config.yaml
n_layer: 11
d_model: 96
n_head: 3
n_kv_head: 1
head_dim: 32
d_mlp: 384
vocab_size: 3817
activation: "squared_relu"
norm: "rmsnorm"
norm_place: "pre"
norm_eps: 1e-05
positions: "none"
qk_norm: true
attn_scale: 0.226
bias: "none"
tie_embeddings: false
parallel_block: false
extras: ["some layers without attention", "local attention windows", "short convolutions", "capped logits"]
init: "uniform"
init_std_qkv: 0.0518
init_std_o: 0.0
init_std_up: 0.0518
init_std_down: 0.0
optimizer: "muon"
lr: 0.00638
beta1: 0.95
weight_decay: 0.015
lr_head: 0.00378
warmup_steps: 0
schedule: "wsd"
decay_fraction: 1.0
decay_shape: "exp"
final_lr_fraction: 0.0
batch_tokens: [8192, 16384, 24576]
seq_len: 384
doc_mask: true
train_tokens: 146800000
steps: 9101
dataset: "wikipedia_en"
Each number is 50 + 15 x the weight over the matrix's rms, rounded and kept within 0 to 99. Layers, rows and columns count from 0.

# down: layer 2 MLP down (transposed), 384x96, rms 0.0818, rows 128-163, columns 0-95
# up: layer 2 MLP up, 384x96, rms 0.174, rows 129-164, columns 0-95
down128:74 22 32 70 62 33 51 28 57 61 24 55 39 70 43 59 38 45 52 39 43 71 52 74 62 48 48 61 36 42 73 61 30 27 81 61 37 68 36 56 64 59 29 11 58 89 52 27 60 33 33 51 43 65 52 54 42 29 53 53 58 32 90 26 82 55 45 45 42 62 47 42 69 55 52 34 56 47 36 49 58 24 56 49 37 43 22 43 60 60 43 37 57 50 26 64
up129:57 70 34 65 65 55 67 36 48 47 37 30 51 32 62 49 52 80 46 43 54 27 32 58 66 53 65 60 59 57 26 40 79 41 58 56 76 63 27 39 51 16 47 47 43 66 37 49 47 48 86 67 55 48 16 50 45 89 34 41 39 29 25 54 25 41 38 45 52 63 19 00 69 63 63 43 47 44 69 41 46 45 49 63 26 41 94 29 41 48 73 66 35 54 21 33
down129:69 40 27 62 81 44 48 31 65 59 41 59 50 31 75 69 71 58 51 12 42 45 63 62 41 35 64 46 81 40 50 59 39 59 46 60 29 41 22 53 39 76 68 46 72 55 66 45 40 52 08 57 80 72 37 81 57 48 48 18 58 51 99 65 62 57 54 56 58 25 73 32 32 79 55 49 48 67 51 53 57 45 50 45 58 55 27 46 19 55 41 86 72 59 48 50
up130:33 57 43 57 49 27 68 47 54 52 30 47 52 54 64 48 48 56 69 75 49 42 50 47 49 44 62 80 47 48 45 40 49 82 49 61 29 45 64 62 50 59 49 49 47 63 40 43 44 72 53 49 51 62 49 45 34 71 33 31 53 34 65 59 49 62 48 60 58 57 49 54 30 69 46 30 53 37 25 64 67 30 46 52 59 43 60 51 38 50 64 31 38 49 49 29
down130:63 53 43 34 64 56 50 72 56 43 48 53 24 27 38 36 23 67 30 53 74 57 23 48 61 52 35 41 39 48 45 57 39 46 34 42 39 43 33 49 61 39 43 74 53 52 46 33 52 55 40 35 37 46 51 26 79 46 43 43 63 58 33 31 52 66 55 42 55 49 36 50 46 48 83 68 37 65 48 43 66 48 21 32 42 68 59 44 64 54 58 39 45 68 58 44
up131:58 44 48 73 37 37 53 45 76 19 41 39 22 45 45 39 89 61 48 93 59 46 73 56 55 43 31 52 59 54 41 93 37 56 69 57 52 51 94 40 37 36 51 71 30 36 33 54 60 61 61 52 55 52 40 46 66 49 43 75 51 24 48 63 40 41 13 76 37 53 74 45 76 57 35 45 36 61 46 48 58 71 75 48 10 67 61 49 68 60 68 49 58 65 76 58
down131:38 73 41 53 68 79 40 51 61 56 34 54 65 57 54 56 19 63 69 19 44 35 54 45 55 58 59 46 42 33 43 50 39 56 44 38 29 45 72 46 34 60 37 43 53 51 32 60 56 39 26 64 63 46 47 62 36 58 57 59 53 58 69 56 58 65 79 27 24 40 73 34 49 25 69 82 73 77 99 42 35 26 51 44 67 43 32 11 58 34 50 27 26 27 33 70
up132:20 70 44 58 60 34 46 68 46 40 51 49 56 58 69 57 53 54 65 58 37 49 45 50 84 71 41 20 44 27 84 36 54 44 39 42 53 27 48 33 71 17 61 54 42 55 55 72 78 47 43 46 45 36 46 79 35 41 33 59 42 50 54 55 28 38 39 41 46 80 65 60 31 56 41 65 36 75 52 37 45 50 41 50 38 27 44 65 28 76 61 56 47 38 34 40
down132:53 51 51 32 58 50 35 33 58 32 57 41 61 44 67 70 43 57 48 69 58 90 69 81 25 29 45 52 44 55 40 37 51 59 44 55 39 71 35 66 45 39 47 53 73 53 73 49 83 53 61 63 85 68 43 47 40 53 39 36 52 31 59 61 28 52 27 55 50 62 50 52 70 47 34 46 54 66 35 43 67 27 52 31 54 44 28 58 52 61 60 66 31 50 54 57
up133:38 31 64 50 41 53 37 18 55 33 38 46 34 30 59 58 81 42 51 73 26 45 58 64 60 52 34 42 27 51 59 46 30 64 41 49 32 22 54 64 46 24 36 44 47 37 58 66 59 56 65 65 44 49 60 54 38 55 76 54 32 50 58 68 72 76 14 78 44 61 75 60 26 44 40 33 44 62 33 44 40 93 69 31 39 67 47 42 66 46 51 43 54 56 48 29
down133:35 52 08 43 17 41 67 44 70 41 65 62 55 53 40 50 70 54 57 47 24 74 64 52 49 30 61 60 62 65 28 45 70 51 14 61 34 68 70 53 41 40 45 49 66 56 52 47 66 58 27 43 60 63 31 58 37 06 31 56 64 25 56 89 38 55 50 47 57 17 62 58 39 57 49 65 48 51 73 78 34 67 73 56 46 21 21 39 23 51 57 48 53 58 59 56
up134:40 21 48 34 37 67 53 59 56 23 66 22 45 52 50 48 60 51 37 46 47 74 36 59 52 45 88 57 40 49 28 58 47 64 50 47 60 59 57 46 76 59 51 57 60 46 66 46 43 67 80 47 57 45 42 51 79 48 39 48 33 58 45 35 36 43 55 44 55 63 39 14 60 81 65 58 51 49 89 58 53 54 53 59 23 55 66 35 63 56 59 60 47 43 22 53
down134:27 55 59 53 66 46 38 35 65 53 65 43 45 47 41 53 30 63 69 56 63 56 27 28 51 40 52 64 53 60 57 51 50 54 57 83 42 42 56 60 44 68 85 21 45 40 56 52 51 47 60 61 53 44 61 73 41 58 64 29 63 63 63 23 32 52 69 56 30 36 41 41 33 36 66 58 45 77 45 64 79 58 65 48 50 43 41 84 52 56 49 38 70 49 45 60
up135:41 62 45 93 56 54 58 60 48 63 50 37 54 17 35 54 75 83 61 52 54 66 37 50 69 59 25 23 41 65 36 34 52 59 47 32 42 29 35 44 17 24 41 43 63 29 32 50 60 71 49 72 34 65 47 69 59 41 48 50 42 59 42 24 55 36 66 59 30 65 71 68 42 46 56 47 61 42 42 58 73 29 47 18 46 45 36 34 75 42 40 45 51 42 52 21
down135:57 61 52 38 39 39 66 34 58 62 45 50 33 64 61 26 57 62 28 64 54 57 43 44 47 28 54 52 60 48 40 69 74 93 31 48 47 67 53 48 10 39 29 13 67 55 42 41 52 72 36 91 36 38 81 67 39 40 55 44 64 21 41 41 30 56 61 38 71 60 60 61 22 18 48 24 36 42 37 69 48 35 43 30 44 45 31 30 23 64 44 53 67 49 37 64
up136:55 73 37 61 59 50 44 71 62 52 42 22 51 30 14 41 76 05 47 59 54 34 50 52 43 45 47 51 31 26 34 77 50 47 75 42 52 27 58 56 59 70 35 46 47 23 24 65 70 46 60 64 39 61 61 45 74 62 66 35 33 50 91 34 58 44 38 46 25 69 60 59 59 68 35 41 45 29 49 45 37 81 54 56 52 48 43 76 74 72 08 51 78 48 76 45
down136:55 61 34 46 28 56 50 54 83 68 45 81 54 19 37 23 37 18 52 58 56 62 44 41 55 27 46 39 27 42 48 59 31 48 36 62 41 55 52 48 72 30 31 53 16 27 34 44 63 31 46 49 56 30 44 39 70 73 82 33 41 67 52 62 26 51 60 66 61 39 62 57 56 75 82 51 60 35 57 46 35 74 59 88 21 54 38 39 57 37 43 46 73 46 32 33
up137:52 32 35 44 37 71 64 59 59 69 53 37 67 60 49 41 58 33 38 80 24 40 68 25 33 45 45 64 53 67 46 26 20 68 33 44 53 45 71 44 55 50 63 61 56 33 67 50 07 49 44 33 56 73 34 43 78 49 64 40 67 23 54 59 34 38 57 54 53 37 63 60 37 53 61 78 52 37 38 69 36 45 73 50 46 76 78 27 40 64 58 56 67 67 55 45
down137:43 39 56 46 50 59 44 63 57 38 74 77 29 48 63 60 43 63 75 46 57 41 39 66 68 52 22 49 41 52 57 71 63 43 80 21 61 67 84 46 41 28 24 68 62 56 47 88 66 55 42 58 22 56 24 53 44 57 50 43 59 35 57 59 34 39 26 59 35 47 13 57 56 81 43 61 46 57 39 82 71 29 65 63 60 55 26 33 40 17 64 74 50 34 54 56
up138:16 51 34 58 48 61 36 58 58 27 67 43 70 55 66 53 55 80 69 39 55 57 31 72 68 58 19 80 24 78 34 43 58 82 58 51 53 58 24 27 46 58 69 50 52 36 44 58 24 61 63 35 57 64 30 40 43 73 57 39 54 61 38 54 44 40 87 40 44 57 44 34 44 28 37 60 63 37 70 67 38 82 63 59 72 57 51 47 70 62 53 59 26 64 48 37
down138:39 63 35 64 50 60 60 46 62 42 61 60 30 40 44 75 79 44 50 58 43 99 37 53 50 31 43 62 39 43 63 49 21 33 47 43 45 74 69 71 37 36 42 62 44 41 62 53 50 44 57 46 52 70 43 28 50 32 47 32 58 55 47 40 37 64 57 47 76 28 72 14 23 50 20 42 51 31 52 45 40 54 35 48 57 91 54 61 48 24 36 45 80 31 37 24
up139:51 62 66 74 50 58 36 53 52 44 52 56 52 51 37 56 63 44 64 63 59 71 46 37 43 23 74 53 53 49 31 46 65 71 59 24 57 66 66 41 68 29 49 54 35 24 52 66 59 42 45 58 57 69 49 39 33 53 66 34 64 33 36 46 53 56 72 38 34 40 59 68 44 36 51 77 57 49 46 28 44 21 38 44 63 54 77 46 36 49 36 53 49 57 46 54
down139:37 49 57 49 60 43 67 31 37 43 66 67 51 76 38 60 33 54 45 25 51 49 85 31 57 66 50 70 52 50 46 18 28 19 56 51 34 38 58 43 19 54 53 74 44 53 58 58 34 46 56 38 26 68 52 52 69 30 50 61 50 48 37 67 45 34 09 48 40 41 59 60 43 71 52 60 50 50 86 50 45 65 59 63 50 59 62 55 28 37 47 47 65 25 61 62
up140:87 63 31 89 51 45 51 39 64 53 62 53 35 41 25 34 71 31 24 52 38 94 24 62 50 77 89 47 46 31 33 82 56 56 69 53 47 63 38 33 49 62 51 55 56 37 17 54 47 45 55 46 44 45 15 61 73 81 45 77 43 44 29 73 46 79 67 37 82 73 60 54 45 38 70 40 33 48 76 58 29 39 68 65 54 44 31 36 56 43 58 57 70 89 46 44
down140:61 72 51 49 74 48 64 38 39 64 57 33 60 31 37 40 17 48 43 34 28 44 49 62 84 58 42 43 53 41 67 69 47 33 40 63 39 55 28 63 51 53 48 03 43 48 59 25 45 51 39 44 50 33 78 49 68 37 39 80 25 57 90 35 59 53 96 66 47 54 37 55 58 48 54 62 35 64 49 46 42 37 61 52 47 38 35 60 70 75 39 56 63 32 60 53
up141:27 66 26 50 68 57 53 52 51 21 57 51 52 57 34 68 47 50 36 58 54 99 69 40 54 47 53 30 20 12 60 50 63 48 44 61 35 62 46 42 64 35 53 76 30 37 68 55 43 49 43 55 40 36 57 80 36 63 42 36 33 61 32 42 27 51 37 48 42 47 66 48 50 42 56 49 44 43 61 42 52 36 51 28 64 33 63 19 55 51 51 48 43 12 60 35
down141:42 67 57 48 65 58 60 76 13 51 54 51 58 59 52 60 56 42 40 35 77 66 38 40 56 36 43 51 18 38 51 44 59 35 29 67 42 50 65 33 58 70 68 60 60 46 42 69 50 48 28 73 49 61 31 44 46 64 43 62 38 47 45 51 46 60 81 56 59 32 47 49 42 47 69 67 59 76 20 44 43 52 44 39 39 42 23 52 29 54 92 49 69 11 13 37
up142:42 25 61 52 60 51 44 83 54 48 64 64 78 49 68 39 62 64 69 36 60 74 46 52 49 74 46 25 29 41 59 59 27 75 52 55 59 75 60 49 82 44 65 65 50 47 74 48 40 19 59 55 54 43 34 36 59 73 35 33 74 64 59 60 31 84 31 71 33 53 68 52 73 66 20 67 31 63 48 34 39 48 58 46 31 29 70 67 85 56 95 45 60 56 43 40
down142:39 38 26 69 77 66 31 59 64 54 56 63 53 66 61 49 58 49 72 30 31 47 32 39 50 78 71 17 55 13 53 43 53 52 63 38 28 70 40 21 64 32 53 72 59 69 58 73 29 29 67 42 43 50 69 36 53 66 48 35 60 65 59 80 17 53 42 62 40 73 52 30 65 61 24 53 31 29 52 25 59 40 56 37 34 30 46 55 46 52 70 52 48 28 28 52
up143:65 46 69 23 39 55 34 47 41 46 37 43 76 54 43 65 66 51 69 46 60 50 48 54 43 47 27 41 53 72 44 46 29 52 31 20 32 44 52 73 35 38 49 41 53 43 55 58 24 55 60 43 15 54 40 24 35 66 56 35 64 28 27 37 55 56 48 50 45 38 60 74 86 71 43 74 63 53 40 57 26 53 43 51 55 50 63 40 42 65 75 61 51 55 21 73
down143:61 38 51 58 46 45 66 82 49 51 22 40 60 52 59 65 64 56 48 55 59 39 45 58 64 33 35 79 55 59 46 43 40 53 52 48 28 36 71 73 41 66 46 20 34 37 53 57 30 55 50 69 29 70 47 26 54 68 45 47 66 28 54 26 55 28 54 50 47 47 65 60 56 70 51 70 57 53 34 51 51 47 27 55 56 37 36 52 59 65 60 62 48 27 60 59
up144:41 61 38 30 73 50 67 57 81 25 80 55 48 72 61 52 53 00 46 36 10 71 89 39 71 55 59 65 71 46 37 83 45 37 26 76 46 33 50 39 50 43 37 39 41 58 07 46 37 70 31 34 58 33 64 52 49 42 35 48 30 56 27 43 55 45 42 04 48 43 51 34 38 54 42 14 79 67 39 32 40 12 34 51 50 64 39 36 10 51 27 55 44 12 22 26
down144:86 57 71 52 56 37 42 41 64 68 44 17 72 63 86 62 31 39 25 36 49 58 43 52 46 40 58 49 44 42 19 35 49 55 47 61 32 34 49 73 51 60 61 39 44 61 52 72 67 33 44 54 67 54 41 42 49 28 31 59 72 60 38 61 85 57 79 71 45 47 51 52 63 38 26 66 91 51 43 61 78 85 67 39 65 74 56 36 49 83 58 66 25 30 62 39
up145:55 43 44 68 67 56 52 65 46 62 37 44 76 57 45 48 33 24 57 21 59 42 28 76 28 47 41 43 60 52 58 43 55 47 64 35 57 58 58 36 58 40 74 44 23 72 44 41 63 39 61 40 65 42 41 61 52 51 75 32 43 28 17 45 58 10 48 51 41 49 79 48 58 39 50 82 57 45 43 62 52 48 57 53 60 29 67 51 54 53 67 59 41 67 68 57
down145:53 59 41 54 45 36 58 36 48 43 64 58 48 48 16 46 36 32 45 35 52 53 61 53 67 62 57 53 44 59 67 76 44 53 73 44 65 67 69 50 34 55 41 43 48 63 45 70 33 51 32 59 59 87 70 24 40 48 64 59 51 56 51 26 30 24 34 37 53 69 52 68 26 57 42 37 49 60 41 67 24 43 91 39 30 54 37 44 23 55 48 47 76 38 36 45
up146:87 52 16 31 50 48 21 51 43 40 71 49 43 37 34 51 50 46 46 33 56 30 35 50 34 61 40 73 48 51 47 59 48 53 62 72 69 44 24 47 69 35 63 66 76 40 41 41 47 70 40 31 51 53 59 48 59 29 48 34 37 52 75 57 73 25 43 61 10 35 52 59 71 47 47 58 55 51 50 40 33 57 32 68 41 43 37 20 58 59 52 78 41 20 57 15
down146:76 58 50 40 45 58 25 50 79 47 40 50 40 40 57 37 70 52 48 38 83 30 16 45 19 44 58 68 75 49 42 38 53 68 80 56 42 87 48 55 71 62 34 41 37 22 58 73 39 60 43 69 74 48 36 52 56 37 67 04 53 52 57 58 42 49 72 51 26 49 32 36 47 62 51 60 44 18 69 92 48 51 39 57 45 35 38 53 86 58 55 51 52 52 67 61
up147:35 69 32 46 56 50 75 72 47 60 25 62 28 59 50 57 65 38 44 65 52 49 34 47 35 63 48 07 63 61 56 46 42 68 54 52 38 70 70 46 39 48 24 44 53 47 63 38 62 50 35 53 55 69 66 49 48 28 68 57 53 59 36 48 35 60 58 45 32 55 45 49 35 48 49 61 53 51 47 49 64 49 69 52 62 41 40 26 44 50 39 72 21 56 62 44
down147:62 65 57 70 55 64 55 40 32 49 24 37 41 51 65 50 35 47 55 55 52 41 64 62 69 39 43 50 63 24 60 49 46 49 64 53 49 58 39 53 49 64 70 58 33 50 72 47 69 61 25 48 56 48 50 33 27 43 65 48 69 72 54 54 46 25 40 62 30 42 32 56 50 46 50 62 54 57 60 35 63 57 78 56 28 70 51 70 07 35 41 21 35 38 66 49
up148:52 29 68 53 73 43 48 67 55 60 39 34 36 50 51 55 52 53 62 42 64 50 57 55 29 59 48 41 47 41 49 56 57 59 50 52 61 63 52 32 60 57 70 68 38 47 54 51 47 46 49 36 60 47 53 25 64 64 45 45 63 38 61 41 33 67 42 60 44 60 65 48 50 54 40 37 30 61 41 53 35 76 58 31 48 41 79 56 55 52 56 62 37 70 54 44
down148:42 23 58 28 71 57 66 53 48 41 57 48 29 58 38 54 60 52 54 56 48 56 54 63 42 52 62 39 60 49 47 60 44 57 41 31 36 68 50 29 46 54 73 58 42 57 51 64 41 46 46 29 50 69 57 33 56 64 48 50 55 41 54 66 28 63 51 56 36 46 55 27 44 61 44 55 58 86 44 55 63 48 59 44 48 45 52 61 53 30 54 28 52 51 73 42
up149:38 34 60 48 37 47 70 51 37 74 48 25 47 40 28 69 67 54 65 59 66 54 41 42 55 62 39 42 51 54 57 43 74 31 50 34 36 55 54 56 62 31 55 50 57 24 70 33 45 38 52 56 32 50 38 53 34 37 36 52 22 32 66 61 62 39 56 65 31 60 59 28 57 50 67 52 52 37 87 55 45 58 70 44 40 19 40 73 73 72 58 40 68 92 61 55
down149:40 32 63 26 49 79 63 49 56 56 58 83 40 49 81 32 57 48 34 48 39 56 35 58 48 73 54 46 39 45 67 54 64 68 53 68 51 43 43 55 57 63 32 52 44 59 63 39 55 40 31 62 24 46 58 57 36 53 28 75 68 37 65 36 24 43 69 58 74 44 13 45 38 87 60 48 56 50 30 40 56 53 68 44 53 56 38 70 91 54 33 55 52 70 33 49
up150:20 68 35 38 54 46 39 45 52 57 27 54 82 51 49 45 46 28 57 41 67 42 45 66 54 48 23 37 71 72 59 31 62 54 66 36 72 44 42 36 73 61 57 29 71 45 71 52 63 62 51 48 36 72 59 46 34 57 59 36 39 55 31 63 55 60 53 58 47 40 49 46 36 73 46 37 49 35 52 48 42 29 48 23 52 30 57 42 70 59 43 49 32 55 51 59
down150:47 45 34 52 50 47 63 54 37 54 54 54 48 45 65 43 49 37 34 55 82 59 53 66 51 26 49 44 89 56 41 49 43 46 48 41 65 50 65 21 42 53 53 46 65 36 70 51 71 55 61 41 44 67 37 49 53 46 55 42 65 36 27 37 50 38 56 31 64 51 42 39 20 28 46 53 51 39 45 64 40 70 47 37 58 32 55 41 26 61 51 41 24 58 44 55
up151:50 52 50 58 52 82 56 48 35 49 25 46 50 29 31 88 49 88 64 37 59 67 39 38 42 36 31 72 28 59 42 72 51 59 41 61 41 45 70 73 64 28 49 42 44 37 41 55 28 50 44 73 44 38 07 54 56 55 52 51 63 36 41 51 62 63 65 51 25 48 27 60 73 42 60 56 53 50 32 39 18 48 59 52 56 45 56 47 72 68 20 50 47 42 28 41
down151:76 73 59 72 67 56 32 58 50 56 28 54 67 54 50 74 36 66 31 26 37 99 31 59 43 20 63 42 48 27 53 65 40 48 24 56 51 36 50 77 60 43 57 40 68 50 44 39 50 63 24 59 44 45 49 60 58 64 41 57 52 35 48 54 60 56 57 63 62 42 36 64 48 64 37 49 44 39 43 36 42 46 51 56 60 14 50 46 78 78 36 70 23 67 41 62
up152:47 56 49 46 57 68 34 69 45 10 44 28 38 50 19 51 46 61 56 40 60 43 62 57 47 53 38 42 53 58 43 44 63 46 32 43 73 47 73 32 41 50 46 60 47 47 75 41 36 37 65 47 70 54 44 67 49 36 49 46 70 51 29 60 50 69 51 48 54 43 24 26 79 51 61 51 57 52 72 38 36 13 60 51 49 30 61 36 32 70 38 79 57 58 25 53
down152:50 43 53 30 40 77 73 24 56 50 45 25 42 42 56 27 36 51 72 31 66 42 49 34 44 56 58 51 24 49 48 52 51 70 28 52 52 41 48 43 46 69 66 25 47 52 73 67 35 30 64 67 55 64 26 45 46 41 77 25 78 70 45 45 35 31 41 78 56 62 31 31 74 54 45 50 55 57 72 57 42 57 47 61 58 50 40 73 47 49 53 61 37 49 27 56
up153:44 67 43 58 49 53 48 62 38 55 45 45 32 54 51 61 38 57 54 61 33 71 40 35 51 58 52 45 31 51 50 39 37 61 50 57 22 57 23 33 53 55 52 47 49 48 58 35 47 63 53 33 44 57 48 50 27 32 34 29 45 68 43 67 56 46 44 59 57 35 56 41 40 43 30 49 43 51 54 38 55 62 47 61 48 40 58 39 70 68 71 33 20 41 36 33
down153:51 53 47 31 48 51 58 63 43 46 42 46 62 39 43 20 43 72 65 69 53 62 59 49 63 45 39 57 54 76 49 40 48 34 52 64 55 57 29 47 53 50 40 47 54 44 42 42 37 69 46 45 35 48 44 34 64 27 34 52 28 44 30 54 50 36 42 56 54 36 50 62 59 43 46 36 43 53 59 44 48 66 49 50 52 46 44 73 42 40 63 54 53 23 71 37
up154:33 56 64 28 55 70 55 54 56 89 37 39 65 30 56 68 17 68 54 45 59 55 42 75 22 59 60 18 51 47 37 06 33 49 64 23 04 46 59 44 78 65 46 94 67 26 41 62 39 68 58 33 57 34 51 79 34 65 49 59 37 61 43 52 40 48 41 44 44 74 46 43 53 37 15 37 56 40 10 38 61 15 57 59 43 58 33 05 94 49 28 69 70 38 70 26
down154:85 32 32 45 55 40 62 34 42 34 53 46 26 24 70 97 61 49 15 48 40 66 58 44 29 63 62 38 54 60 39 27 54 68 60 30 51 63 68 40 88 24 74 72 33 36 51 81 35 69 45 54 34 57 61 65 39 34 60 45 40 83 57 28 35 30 62 67 65 39 61 78 71 04 50 82 12 60 24 27 36 30 69 76 76 15 37 72 35 61 24 40 61 28 60 44
up155:47 38 33 44 43 28 61 58 39 56 63 45 41 57 39 57 47 37 53 34 28 43 46 36 44 57 28 76 37 80 53 19 20 53 50 51 66 60 60 58 49 54 70 48 59 20 46 27 68 28 55 44 50 44 67 61 59 39 54 37 60 42 52 55 38 27 39 48 18 38 66 55 62 62 55 63 32 32 68 46 49 76 47 43 50 18 23 37 81 40 27 48 50 66 52 68
down155:76 46 40 51 38 49 71 53 32 30 52 68 79 31 50 58 95 43 43 54 57 38 55 49 41 55 30 35 83 31 66 40 41 46 74 41 46 42 53 48 44 36 53 42 49 42 52 42 52 59 44 53 66 38 61 37 55 61 70 54 33 48 58 54 53 36 29 43 29 45 43 38 56 34 44 49 65 51 35 61 24 57 55 60 65 45 29 80 51 39 50 47 47 45 59 42
up156:36 30 65 65 48 41 64 51 55 46 55 69 53 51 38 62 55 32 49 35 41 44 37 26 67 35 68 59 61 39 51 28 42 59 59 38 59 24 46 60 57 47 46 44 55 33 42 57 58 54 45 54 61 34 44 44 59 30 51 42 46 35 42 39 43 21 49 45 54 59 57 44 68 59 43 52 27 27 70 53 67 69 15 51 42 70 59 48 69 36 75 72 51 29 32 33
down156:49 62 46 24 49 47 49 55 60 69 28 44 35 27 29 50 23 62 53 48 51 37 66 49 40 36 30 30 45 58 43 61 42 70 28 38 71 66 39 52 76 62 33 63 66 59 42 38 67 49 49 60 55 38 43 58 19 64 53 35 68 38 36 35 64 71 30 44 44 66 49 52 27 30 46 40 46 64 55 51 29 40 53 50 53 52 36 55 44 50 32 49 67 46 69 61
up157:25 37 66 58 78 62 51 67 75 43 44 69 21 59 43 71 46 29 46 64 53 22 38 50 60 48 56 57 43 59 31 54 45 47 64 65 59 69 60 51 44 47 44 73 29 43 26 75 52 67 46 58 47 68 75 53 55 66 45 48 42 25 53 69 52 37 57 66 68 29 34 23 53 27 43 51 40 55 34 39 48 48 13 44 61 42 70 26 48 43 50 35 49 93 78 56
down157:56 56 70 30 73 56 68 28 34 59 39 45 75 69 66 62 19 70 53 37 51 24 48 59 56 53 51 45 46 48 36 47 45 55 63 42 37 55 48 47 48 61 58 31 59 87 66 58 17 45 50 58 48 69 49 47 56 68 44 55 67 52 88 31 46 64 52 68 62 51 41 54 31 59 59 38 33 57 89 33 65 41 39 49 51 69 39 59 38 55 25 39 46 40 70 65
up158:48 52 51 47 50 66 47 69 56 50 33 67 53 54 58 42 47 25 45 49 32 52 47 36 46 55 50 05 41 42 55 44 38 71 52 52 60 58 36 53 41 11 47 46 36 66 25 21 55 69 54 52 57 71 49 30 58 48 27 39 33 60 46 57 56 39 51 67 54 24 77 24 62 43 44 17 48 32 82 42 38 60 44 45 49 41 83 57 63 40 46 36 44 59 42 62
down158:54 66 48 55 57 50 43 37 43 44 67 38 22 79 37 53 51 65 41 64 33 43 41 66 47 74 36 92 61 48 61 51 58 46 66 60 26 53 24 45 44 53 32 44 52 68 57 58 55 53 77 40 35 53 55 70 51 40 68 55 52 50 42 63 59 58 68 21 62 57 23 27 73 68 48 57 60 67 35 31 32 46 83 56 18 40 40 30 30 57 67 73 50 48 57 64
up159:43 53 63 44 49 40 55 54 44 25 43 47 32 69 48 33 62 37 40 46 43 39 43 36 61 44 63 38 46 46 19 51 48 50 60 50 49 41 65 56 37 52 34 64 55 47 36 53 37 39 53 85 60 39 52 33 58 51 23 57 37 29 44 38 45 59 53 40 52 58 56 53 41 41 53 37 42 53 34 85 38 07 31 33 68 50 53 50 43 36 59 52 42 61 58 42
down159:44 67 60 42 97 38 51 27 65 68 41 57 61 61 62 38 33 57 44 64 44 41 33 49 48 40 75 66 39 43 40 52 43 54 56 65 58 73 26 46 54 59 47 57 32 48 55 49 33 34 58 44 18 62 38 46 45 43 43 89 76 77 37 33 52 49 51 69 76 49 18 62 52 51 55 50 46 35 48 38 60 32 16 39 62 66 58 87 42 53 50 33 43 52 44 44
up160:48 60 63 80 48 45 47 37 34 56 34 60 61 68 66 39 37 48 32 59 46 60 46 45 45 44 24 68 59 46 68 56 57 28 39 29 47 44 44 42 61 30 59 42 42 39 41 58 31 43 30 49 73 51 57 74 69 51 57 27 55 61 44 55 28 52 53 55 65 33 33 48 47 52 54 28 44 44 35 61 17 31 65 68 53 34 70 27 45 34 50 61 49 58 88 52
down160:60 43 38 62 28 64 52 56 46 46 32 50 35 52 53 31 39 63 51 46 78 59 41 67 57 37 36 30 51 49 30 45 67 53 39 65 56 57 56 62 45 58 62 38 70 46 35 35 46 47 47 56 47 64 66 47 67 22 16 57 40 54 36 74 73 48 71 53 60 59 42 53 67 55 61 73 12 45 60 61 56 51 71 53 53 36 40 39 50 66 56 44 33 52 42 45
up161:54 37 52 52 55 68 36 49 50 28 50 36 43 88 19 38 31 25 63 56 29 20 44 23 69 54 34 35 34 38 58 43 24 55 44 38 40 55 45 67 44 64 67 70 40 47 42 79 38 32 46 51 54 56 99 62 70 57 42 43 41 42 51 66 55 38 41 54 56 60 34 34 85 60 53 22 62 37 68 15 56 77 65 48 69 57 70 28 68 23 65 22 44 70 49 54
down161:38 62 70 45 68 62 36 46 55 74 57 70 57 77 41 63 27 49 37 53 35 44 42 56 54 51 51 59 49 62 49 43 47 54 55 82 71 52 55 46 69 53 43 41 54 45 61 46 36 38 53 47 59 64 36 38 50 35 32 37 56 30 70 58 45 39 49 53 72 38 47 56 47 32 52 38 29 73 65 63 55 68 34 32 40 80 12 54 47 41 25 54 54 64 64 50
up162:55 44 50 53 33 50 45 39 43 41 46 67 44 45 26 45 60 33 35 57 27 43 43 25 28 43 54 28 80 49 30 54 48 39 61 14 55 71 45 47 31 65 54 54 59 50 60 68 21 29 56 59 59 18 82 60 33 78 57 40 39 47 34 71 31 49 38 43 57 63 53 66 92 94 49 75 41 40 69 99 31 26 27 51 49 62 55 14 62 60 59 53 72 47 13 62
down162:45 69 84 45 36 64 35 50 20 50 33 53 55 51 63 24 29 46 48 61 53 45 45 52 40 40 33 54 54 56 28 39 29 47 40 52 72 66 31 62 60 53 57 24 53 66 27 69 57 48 29 77 69 47 54 56 35 87 31 37 47 68 68 23 53 55 51 52 50 70 76 40 67 27 59 65 27 52 36 82 54 27 52 36 66 59 54 50 62 45 55 51 42 73 36 46
up163:51 44 71 23 46 47 54 72 62 34 63 60 62 58 40 45 62 48 63 54 59 63 67 58 65 50 68 40 39 53 54 36 55 50 40 48 50 55 51 71 48 34 61 14 27 56 43 63 41 61 46 65 62 71 78 71 63 36 62 58 36 23 36 43 55 71 36 52 54 40 57 48 56 56 47 42 55 40 51 59 58 46 35 51 40 50 57 37 49 62 46 50 40 35 63 58
down163:64 74 38 15 52 50 50 43 44 61 56 53 42 71 67 74 33 56 60 64 59 59 35 43 48 23 55 43 43 23 49 48 78 50 36 62 40 62 55 29 26 75 57 27 63 58 55 64 65 43 67 62 66 73 50 43 43 58 57 71 62 16 60 72 61 23 54 57 67 39 54 65 13 50 49 71 46 76 60 61 55 37 43 50 68 85 38 70 33 57 39 48 64 50 66 59
up164:45 31 53 36 54 61 40 58 61 61 58 65 39 66 29 69 33 54 63 44 57 49 37 30 09 68 35 37 71 69 02 03 56 49 78 26 53 55 59 12 25 47 45 75 38 34 32 36 44 75 14 37 68 59 39 59 56 51 60 51 67 47 31 59 45 42 54 48 47 62 35 45 52 57 46 31 55 34 44 44 51 48 54 65 44 79 68 57 47 15 34 68 29 31 38 56